From a checkpoint of a small transformer trained on Wikipedia.
Size: 12 layers, width 192, 6 heads of 32, MLP 768 SwiGLU, vocabulary 3491, 8.46M parameters.
Architecture: RMSNorm before each block, rotary positions, no biases in attention or MLP, untied embeddings.
Training: 552M tokens, 4209 steps.
Each number is 200 + 40 x the weight over its row's rms, rounded and kept within 0 to 999. Layers, rows and columns count from 0. The size before them is the row's rms in percent of the matrix's.

# up: layer 8 MLP up, 768x192, rms 0.142, rows 247-251, columns 96-191
# down: layer 8 MLP down (transposed), 768x192, rms 0.107, rows 247-251, columns 96-191
# gate: layer 8 MLP gate, 768x192, rms 0.141, rows 248-251, columns 96-191
up247,104,180,207,259,177,140,115,229,219,234,181,198,270,159,149,169,204,239,198,179,184,234,193,230,218,187,151,198,177,167,276,214,247,165,249,159,236,192,198,180,138,189,247,204,271,219,276,126,210,210,312,201,180,191,193,173,165,183,149,196,199,199,225,206,263,181,202,184,197,156,203,221,205,224,130,175,217,160,269,220,261,236,216,248,235,197,174,146,201,142,168,233,180,186,148,233,220
down247,105,165,275,215,178,198,208,178,208,185,196,184,144,202,160,161,166,126,115,209,233,245,167,194,136,229,188,185,251,216,246,171,221,162,153,213,163,212,202,222,177,198,129,262,245,232,241,203,130,147,251,253,204,193,190,193,167,195,201,192,203,179,196,167,215,213,201,212,191,197,169,130,246,165,217,235,200,155,202,174,175,201,145,286,176,140,238,271,184,243,157,230,188,192,245,175,170
gate248,103,218,187,256,142,258,161,269,213,274,164,207,183,267,186,231,223,188,227,208,209,176,172,231,240,296,199,222,159,184,253,197,189,247,165,199,188,160,216,201,119,196,165,150,235,126,160,220,200,196,227,198,178,175,171,215,231,203,210,199,242,201,232,184,162,100,144,166,281,205,196,238,196,252,219,160,234,240,175,164,231,212,183,184,211,269,191,158,225,224,222,215,179,219,176,86,276
up248,102,219,200,241,159,210,255,211,153,204,206,209,194,118,124,306,176,162,132,225,210,235,206,201,200,217,218,206,213,175,140,226,143,170,190,180,205,165,253,234,216,220,213,198,192,168,188,224,180,186,149,154,198,209,264,189,220,139,201,274,163,154,118,199,198,246,225,213,287,179,217,204,155,145,254,219,253,228,178,204,176,170,250,185,181,300,230,179,213,239,266,216,211,251,160,162,262
down248,102,180,306,236,220,261,180,173,196,236,209,167,218,193,293,175,202,256,198,182,241,223,265,273,219,197,140,217,226,177,241,165,188,192,157,211,137,147,129,212,229,232,98,178,153,220,263,148,98,146,148,163,172,224,134,304,202,236,133,143,304,267,197,221,270,229,174,166,182,182,143,179,179,149,143,181,214,140,284,205,234,212,146,165,208,222,235,217,198,206,237,205,187,223,145,195,202
gate249,094,115,174,206,164,180,197,233,165,209,141,279,242,124,232,149,234,226,206,236,135,149,201,190,226,163,240,189,124,221,164,230,192,144,160,296,215,321,221,201,215,135,164,144,195,209,163,232,148,202,213,147,194,111,199,223,180,216,233,219,213,211,239,190,186,149,188,253,185,193,265,197,191,213,214,213,130,161,187,229,187,187,161,190,204,156,213,230,223,241,182,148,192,216,177,141,156
up249,093,251,172,261,207,236,196,229,245,187,258,137,239,246,171,143,143,239,175,245,177,128,212,222,181,157,192,224,226,230,169,193,198,143,163,232,253,185,203,159,262,291,172,264,207,198,208,196,224,167,207,213,214,199,204,210,157,183,182,194,246,277,268,222,163,144,218,204,217,262,228,178,178,226,227,199,165,285,148,232,177,146,197,161,243,153,188,217,201,223,206,208,251,231,223,121,149
down249,096,143,208,153,231,225,218,194,227,215,194,183,221,181,248,202,212,227,240,175,214,281,217,137,192,182,157,184,182,207,163,125,234,190,222,210,274,255,154,187,174,189,189,296,253,198,269,212,254,252,103,169,191,125,252,235,193,207,151,146,211,181,272,198,268,211,193,229,205,141,250,200,159,199,177,160,185,188,158,269,135,224,162,175,252,125,213,195,173,189,177,167,198,178,245,216,193
gate250,101,201,148,162,210,238,254,191,204,119,143,221,228,189,219,233,194,206,224,186,233,249,173,194,206,270,283,132,183,131,72,200,207,257,185,208,88,164,213,206,183,185,177,253,173,66,217,213,130,172,176,182,156,183,208,239,222,194,261,201,186,188,247,141,233,196,192,182,265,286,231,195,225,142,265,136,151,245,216,104,158,187,226,223,190,197,128,136,169,156,164,170,243,206,195,146,262
up250,099,245,166,230,184,159,229,186,220,249,173,191,231,241,216,250,280,242,158,221,129,246,205,151,261,208,151,249,216,151,161,218,106,166,193,206,201,170,248,243,186,156,249,200,266,254,185,256,226,177,207,227,221,183,215,224,177,133,184,186,195,240,204,236,234,215,182,229,168,191,245,170,214,195,278,189,177,187,169,216,173,243,206,226,195,204,220,257,198,217,188,209,175,193,229,255,239
down250,098,134,203,138,231,203,235,224,133,272,204,216,179,146,160,234,137,166,261,169,278,207,195,231,147,147,157,164,104,227,310,225,110,278,193,184,212,179,165,214,216,254,99,171,226,194,145,163,210,220,209,148,174,176,156,164,187,206,199,164,226,200,177,210,180,217,149,249,216,195,127,255,261,214,180,212,295,159,252,214,240,162,221,245,215,194,211,204,165,218,158,207,175,220,198,164,211
gate251,102,218,166,202,228,141,189,253,216,137,153,159,244,167,164,131,210,161,243,173,145,243,212,166,204,155,156,257,146,253,149,192,233,229,199,118,268,237,250,154,231,202,189,203,219,272,250,219,211,186,171,243,154,232,184,183,238,210,207,276,223,245,175,217,212,187,143,178,230,279,204,231,182,207,229,131,233,263,177,153,264,307,160,254,250,181,209,213,162,195,256,249,160,270,228,194,168
up251,101,248,148,176,157,203,240,209,172,225,223,196,247,159,114,241,157,186,251,114,322,256,209,206,196,248,178,158,263,225,170,287,259,213,176,169,190,194,216,230,157,185,197,263,224,224,180,184,326,200,207,123,206,168,241,123,258,149,202,250,127,226,240,154,175,233,142,151,154,224,133,171,240,198,231,232,171,179,212,141,290,188,275,142,186,219,120,203,207,233,155,202,236,188,221,257,244
down251,102,237,186,213,176,222,226,141,177,120,175,166,190,248,124,241,213,247,200,212,289,160,196,222,199,211,190,221,254,254,201,212,249,159,270,242,159,229,143,149,201,248,212,144,173,129,220,209,159,197,172,142,227,201,175,209,206,239,248,200,255,153,228,245,249,150,204,155,139,177,129,196,247,162,178,268,144,153,233,143,189,89,269,183,172,153,210,251,193,146,188,268,250,129,172,193,209